From a checkpoint of a small transformer trained on Wikipedia.
Size: width 384, 40.3M parameters.
Each number is 200 + 30 x the weight over its row's rms, rounded and kept within 0 to 999. Layers, rows and columns count from 0. The size before them is the row's rms in percent of the matrix's.

# up: layer 8 MLP up, 1536x384, rms 0.0662, rows 752-783, columns 336-383
# down: layer 8 MLP down (transposed), 1536x384, rms 0.0606, rows 752-783, columns 336-383
up752,096,121,194,202,198,214,142,198,250,218,172,173,173,174,265,199,189,275,219,232,199,180,158,205,213,141,213,244,207,220,175,233,216,159,178,210,212,194,149,202,188,215,193,256,225,188,221,192,196
down752,108,172,143,246,252,225,168,167,172,197,193,209,200,230,194,208,143,150,229,195,186,170,180,190,171,210,218,176,181,227,184,135,196,201,225,190,156,169,195,212,159,219,255,252,206,191,191,243,221
up753,098,158,219,195,237,187,248,182,198,213,221,189,243,204,196,179,187,199,209,181,256,196,220,217,168,170,179,203,174,257,211,233,230,167,211,263,248,171,210,182,120,155,219,223,235,208,204,164,213
down753,097,206,224,203,220,227,234,227,199,186,192,187,215,168,239,217,227,180,190,175,201,242,186,180,176,178,208,178,182,172,177,216,199,199,165,159,219,244,186,178,176,207,192,205,254,215,169,220,251
up754,097,172,186,266,180,157,131,221,167,195,211,220,210,212,200,200,204,220,203,243,205,209,256,225,201,204,218,215,182,222,139,233,138,207,209,153,177,221,168,222,183,217,207,208,166,203,178,190,180
down754,093,161,217,232,239,207,248,217,181,241,203,202,195,193,223,252,207,137,201,197,151,229,190,215,243,231,200,181,246,182,214,169,293,198,128,224,184,211,222,227,225,173,236,200,252,190,211,204,237
up755,105,198,192,210,190,192,180,160,175,212,193,213,188,153,184,181,179,136,182,262,218,223,222,200,192,192,208,190,191,170,196,157,223,132,209,200,258,159,192,165,198,174,224,129,163,219,184,188,170
down755,099,203,149,185,164,216,204,207,173,235,149,196,214,214,185,204,173,271,212,262,161,221,246,155,224,216,237,170,253,154,222,162,143,214,249,205,230,181,160,213,180,266,170,227,185,183,171,270,182
up756,110,254,211,207,212,220,182,173,235,209,190,216,178,200,229,231,248,200,134,170,210,183,218,227,223,181,215,222,180,272,195,171,238,229,149,218,209,143,195,184,143,211,217,195,186,159,207,199,268
down756,110,214,213,193,203,188,204,194,210,226,159,180,243,202,218,230,224,223,204,198,155,230,128,193,183,224,199,188,216,184,228,230,154,156,189,184,242,196,201,222,184,179,201,148,186,148,182,194,234
up757,098,232,191,191,199,185,232,148,170,230,194,216,191,89,190,196,206,160,210,124,218,166,165,214,112,227,206,171,215,217,145,216,168,156,200,215,232,236,172,221,170,185,236,140,167,190,195,159,188
down757,105,145,222,191,172,212,208,207,252,180,195,166,240,162,199,233,214,178,144,223,204,215,238,185,201,218,192,193,153,217,230,227,243,199,213,145,212,249,157,188,192,191,175,174,217,218,182,215,222
up758,095,184,204,207,162,177,237,226,182,138,192,187,227,173,173,174,205,200,204,172,155,146,220,240,157,250,163,202,172,257,186,190,207,187,221,200,156,228,155,212,186,180,244,235,237,173,179,214,172
down758,095,205,211,238,236,220,167,180,218,249,185,219,126,256,179,237,244,160,210,211,184,177,203,269,203,164,213,220,196,185,198,188,186,164,222,190,200,207,217,254,189,185,164,177,219,199,204,173,197
up759,102,149,222,155,186,215,130,186,212,235,245,201,222,157,198,235,246,169,189,184,268,187,236,216,226,164,216,243,211,211,154,270,204,98,140,233,203,181,188,191,186,205,222,247,178,198,168,247,262
down759,117,197,183,235,169,225,100,220,244,213,184,260,252,138,198,207,176,172,147,234,236,195,184,254,229,153,186,239,219,219,177,165,168,221,142,192,207,203,185,193,188,194,167,191,224,186,160,227,240
up760,100,168,263,200,169,232,234,185,285,197,222,173,193,183,176,203,235,142,192,207,215,184,187,212,167,191,154,173,184,186,184,205,247,194,230,207,148,200,216,170,223,176,187,246,176,208,134,215,132
down760,099,168,265,174,205,209,198,200,208,153,176,168,140,160,189,212,250,227,184,209,200,187,245,176,205,193,230,175,230,225,191,267,174,235,241,215,148,207,196,235,228,265,222,154,202,251,192,182,194
up761,090,169,174,200,173,227,174,222,202,208,238,198,205,220,184,192,161,221,187,190,241,174,221,176,188,228,224,240,228,246,205,229,212,191,197,148,235,166,224,215,190,167,219,186,192,195,173,212,180
down761,079,219,211,188,197,205,252,260,194,165,136,214,157,197,201,202,204,198,237,177,199,232,196,146,217,194,201,198,192,172,208,167,198,205,185,216,181,210,236,164,174,233,198,242,194,157,223,174,215
up762,101,195,206,180,242,235,222,222,163,219,213,165,219,178,201,159,219,263,289,217,233,197,189,196,202,184,246,176,198,154,246,220,255,193,229,188,247,187,224,184,231,230,217,226,145,246,149,189,218
down762,100,178,215,182,217,242,263,200,236,185,195,243,196,184,138,220,150,166,253,254,199,170,193,196,203,177,216,233,180,180,196,194,226,196,181,240,201,194,191,215,177,147,275,224,256,213,201,198,186
up763,101,156,209,211,144,244,182,166,240,129,216,183,202,150,236,141,203,194,275,196,173,221,247,197,182,175,183,183,149,246,161,245,170,179,227,129,156,148,160,194,176,190,198,210,197,279,179,265,196
down763,101,163,211,213,168,186,134,154,166,187,189,131,187,198,205,200,273,129,210,251,233,185,177,254,214,178,208,215,235,181,167,188,193,218,137,194,214,209,177,166,192,218,206,192,244,148,224,187,228
up764,094,213,159,254,216,197,229,193,233,240,235,230,166,169,244,208,174,232,219,207,196,222,186,214,216,218,256,214,196,130,225,234,224,188,257,251,176,206,195,185,181,167,235,252,199,200,223,135,176
down764,084,186,194,134,161,241,106,233,220,186,241,239,173,229,148,196,189,140,205,192,209,195,208,214,165,163,163,232,215,238,181,204,185,251,202,201,192,210,236,232,167,186,186,178,175,167,226,231,214
up765,106,193,193,197,231,207,192,223,193,165,175,209,237,228,222,200,166,212,210,214,238,225,173,178,213,167,225,218,166,193,174,219,224,152,241,180,274,213,200,181,205,182,172,166,144,213,172,147,171
down765,114,190,187,169,204,216,201,170,229,179,190,178,171,187,182,192,225,225,244,181,162,238,238,229,152,148,237,201,192,118,197,170,224,241,241,250,189,205,159,208,162,203,225,208,232,176,159,217,188
up766,093,140,213,237,221,184,202,147,205,171,216,164,221,219,257,172,198,209,230,228,270,144,156,196,216,190,183,235,201,223,180,212,229,185,226,187,184,150,230,197,212,233,170,212,197,248,214,176,206
down766,088,265,174,173,196,231,215,239,159,207,174,205,181,148,170,237,208,202,193,170,165,228,240,176,196,195,215,204,206,168,241,173,230,224,189,201,227,239,208,178,175,178,267,179,195,175,210,199,184
up767,099,209,215,221,185,218,203,193,233,243,201,148,213,140,211,218,221,176,218,215,176,213,165,260,204,187,190,254,227,169,173,220,200,172,162,217,221,222,141,177,203,186,194,156,178,203,230,163,226
down767,094,196,132,219,223,200,193,188,210,131,222,229,237,151,231,195,219,258,193,172,196,190,184,197,265,147,177,184,186,218,222,217,191,208,222,208,169,224,193,159,216,207,229,231,151,205,178,210,174
up768,091,125,219,231,227,202,188,169,253,153,215,237,200,244,254,207,171,252,211,240,273,159,195,202,185,224,187,220,233,227,187,223,222,190,198,194,193,156,132,228,121,177,208,225,222,230,218,150,155
down768,087,254,196,176,195,233,140,202,212,205,171,181,218,214,188,212,215,160,187,227,162,199,167,168,193,189,239,192,206,167,222,188,170,244,220,233,200,227,259,178,179,171,218,162,164,190,201,269,256
up769,101,176,197,236,183,255,178,174,143,235,230,208,213,131,211,208,211,225,244,200,145,207,233,178,149,130,206,295,188,214,184,122,204,202,223,272,222,201,212,181,242,182,218,195,211,191,217,212,193
down769,094,223,230,194,226,198,191,182,253,228,190,206,215,200,184,199,180,256,164,178,202,160,210,233,213,207,210,161,224,203,224,230,171,216,186,137,199,124,191,214,175,199,173,217,178,247,182,237,243
up770,101,193,196,188,182,223,164,212,245,211,222,142,222,159,131,241,180,117,249,189,199,154,221,249,213,213,192,166,235,211,204,221,241,172,232,198,242,179,218,164,213,206,187,205,222,244,194,235,248
down770,098,176,197,222,174,195,153,221,212,233,199,190,238,224,197,191,175,197,192,193,211,222,218,211,164,202,176,178,180,196,216,246,204,167,233,199,232,201,208,158,196,182,162,236,177,199,268,214,233
up771,096,174,228,224,183,232,239,204,188,243,199,200,196,235,176,178,222,175,192,199,219,222,202,212,225,210,225,230,195,174,247,170,245,183,267,189,250,156,177,202,207,209,221,199,159,252,249,189,257
down771,103,165,202,180,234,184,148,218,241,180,173,171,241,200,217,151,162,229,169,192,183,154,190,228,223,237,179,215,112,180,211,230,170,188,135,191,170,257,247,203,229,187,210,173,156,226,192,175,214
up772,098,209,253,267,189,216,199,180,185,203,169,138,177,185,218,153,161,220,203,239,193,211,135,243,211,257,207,213,221,206,210,219,187,201,220,172,253,211,233,159,153,215,232,173,191,160,170,173,199
down772,092,181,162,218,304,207,158,213,193,206,228,191,246,159,199,243,210,173,232,185,236,254,194,256,206,193,217,198,152,184,176,131,183,186,228,244,215,224,175,248,198,199,123,232,206,216,142,228,221
up773,105,200,169,196,205,231,214,209,230,184,189,226,224,152,216,165,242,226,174,192,139,188,218,254,184,253,236,184,213,236,215,204,175,171,141,169,199,184,224,146,208,239,211,192,164,177,218,182,247
down773,113,188,221,223,212,162,190,206,224,190,175,148,165,193,161,199,209,157,157,211,225,200,138,257,194,259,187,253,201,198,178,187,238,221,191,216,182,183,212,147,172,241,194,224,276,189,200,222,229
up774,102,186,250,204,171,171,154,196,153,201,218,214,220,159,188,123,195,214,152,190,150,238,221,189,210,200,302,242,153,189,261,180,269,186,240,226,211,145,203,196,184,193,243,210,200,171,213,191,196
down774,104,183,189,208,243,189,154,228,207,192,216,146,229,179,171,209,221,158,193,165,247,207,198,194,236,143,242,219,213,166,199,208,148,209,139,178,201,139,164,266,192,192,215,237,233,164,204,250,211
up775,102,190,223,166,198,216,205,210,219,175,99,202,208,117,197,205,206,175,201,145,235,164,172,194,186,238,212,254,208,191,227,194,237,223,212,219,183,201,167,207,140,170,166,175,158,239,200,197,236
down775,098,207,215,241,178,203,183,159,208,212,187,218,136,244,218,172,209,235,245,218,207,211,207,237,141,169,209,226,203,165,236,269,250,202,205,208,178,219,214,258,230,175,189,187,191,163,214,220,186
up776,102,217,179,210,201,234,232,174,187,182,199,255,205,172,226,197,197,231,216,158,219,187,215,261,159,235,200,208,188,174,231,177,176,181,189,242,244,154,177,168,220,169,221,225,179,178,179,173,196
down776,106,251,217,164,153,184,204,209,180,200,174,220,219,175,223,144,180,238,184,206,217,226,208,182,196,234,223,151,202,181,194,154,169,200,218,147,203,177,184,203,183,212,226,220,166,213,165,166,175
up777,102,185,214,200,189,271,221,194,217,226,203,219,223,191,188,247,230,224,183,182,197,185,174,201,150,183,233,210,238,164,141,276,200,174,212,182,209,183,185,189,206,251,264,201,162,211,196,208,198
down777,098,213,237,177,219,160,154,149,181,170,158,166,175,152,156,173,165,189,183,191,230,205,226,175,187,201,242,180,182,255,243,228,217,127,213,182,188,234,205,187,195,137,171,142,195,231,159,234,197
up778,097,246,233,215,210,169,166,158,191,176,175,231,190,186,166,193,244,151,227,226,194,172,193,269,182,281,259,241,206,201,200,173,201,225,175,209,213,240,181,222,210,192,221,172,160,238,171,201,212
down778,099,206,169,177,168,195,139,214,229,182,187,203,229,206,225,177,189,181,204,192,222,155,205,197,192,188,183,185,205,187,209,201,200,203,155,212,163,153,197,196,222,145,159,229,207,188,194,186,188
up779,103,199,244,259,215,175,209,207,170,201,194,203,256,145,191,216,208,201,201,198,221,208,232,211,169,222,262,221,192,213,175,172,182,197,236,186,152,153,174,172,152,157,237,179,187,167,257,144,150
down779,107,223,206,221,163,221,196,171,201,214,229,177,263,205,229,189,160,201,193,205,160,242,230,194,216,214,221,206,170,252,174,233,227,212,211,192,222,250,244,184,216,156,202,169,223,213,188,211,200
up780,102,214,205,252,127,172,191,187,255,200,195,166,228,186,220,171,175,169,225,198,153,116,204,210,210,216,258,201,205,186,192,227,208,153,214,240,220,134,204,204,192,205,202,190,190,170,188,189,205
down780,104,196,178,205,197,176,177,207,227,159,207,197,192,193,181,145,181,182,231,167,186,180,216,242,209,212,164,227,197,192,238,269,166,205,270,174,191,197,225,190,201,211,174,178,219,195,276,220,222
up781,097,193,160,216,202,224,179,161,208,159,228,184,227,172,204,233,179,218,207,205,209,146,134,221,188,216,196,245,215,245,121,247,192,162,122,216,189,223,212,180,144,178,180,249,187,204,185,215,181
down781,096,227,240,213,184,228,187,255,223,261,216,196,163,235,187,161,185,228,205,237,185,173,232,207,154,185,208,191,199,145,193,202,204,200,208,192,258,213,160,217,163,173,218,161,220,173,206,171,182
up782,096,221,178,227,220,244,260,193,239,187,232,232,180,174,237,150,184,208,218,198,190,202,180,207,189,236,169,162,211,241,201,230,183,180,183,258,223,188,156,181,185,267,196,181,194,221,205,184,202
down782,097,211,238,208,190,184,260,154,153,221,206,205,209,133,177,264,241,199,227,227,200,191,239,222,183,210,232,207,237,216,222,154,192,173,224,189,245,173,204,153,170,223,233,213,188,178,176,142,203
up783,095,192,213,209,239,192,180,171,177,175,170,271,214,184,193,146,232,181,195,199,241,180,191,262,196,211,192,188,173,171,228,152,218,202,245,190,183,189,193,264,179,183,189,183,185,199,216,206,201
down783,090,193,165,166,176,216,250,259,180,185,174,229,257,220,172,214,253,171,212,183,224,226,188,243,186,170,132,204,158,173,193,278,194,154,157,231,218,188,221,243,247,206,232,236,185,245,156,224,191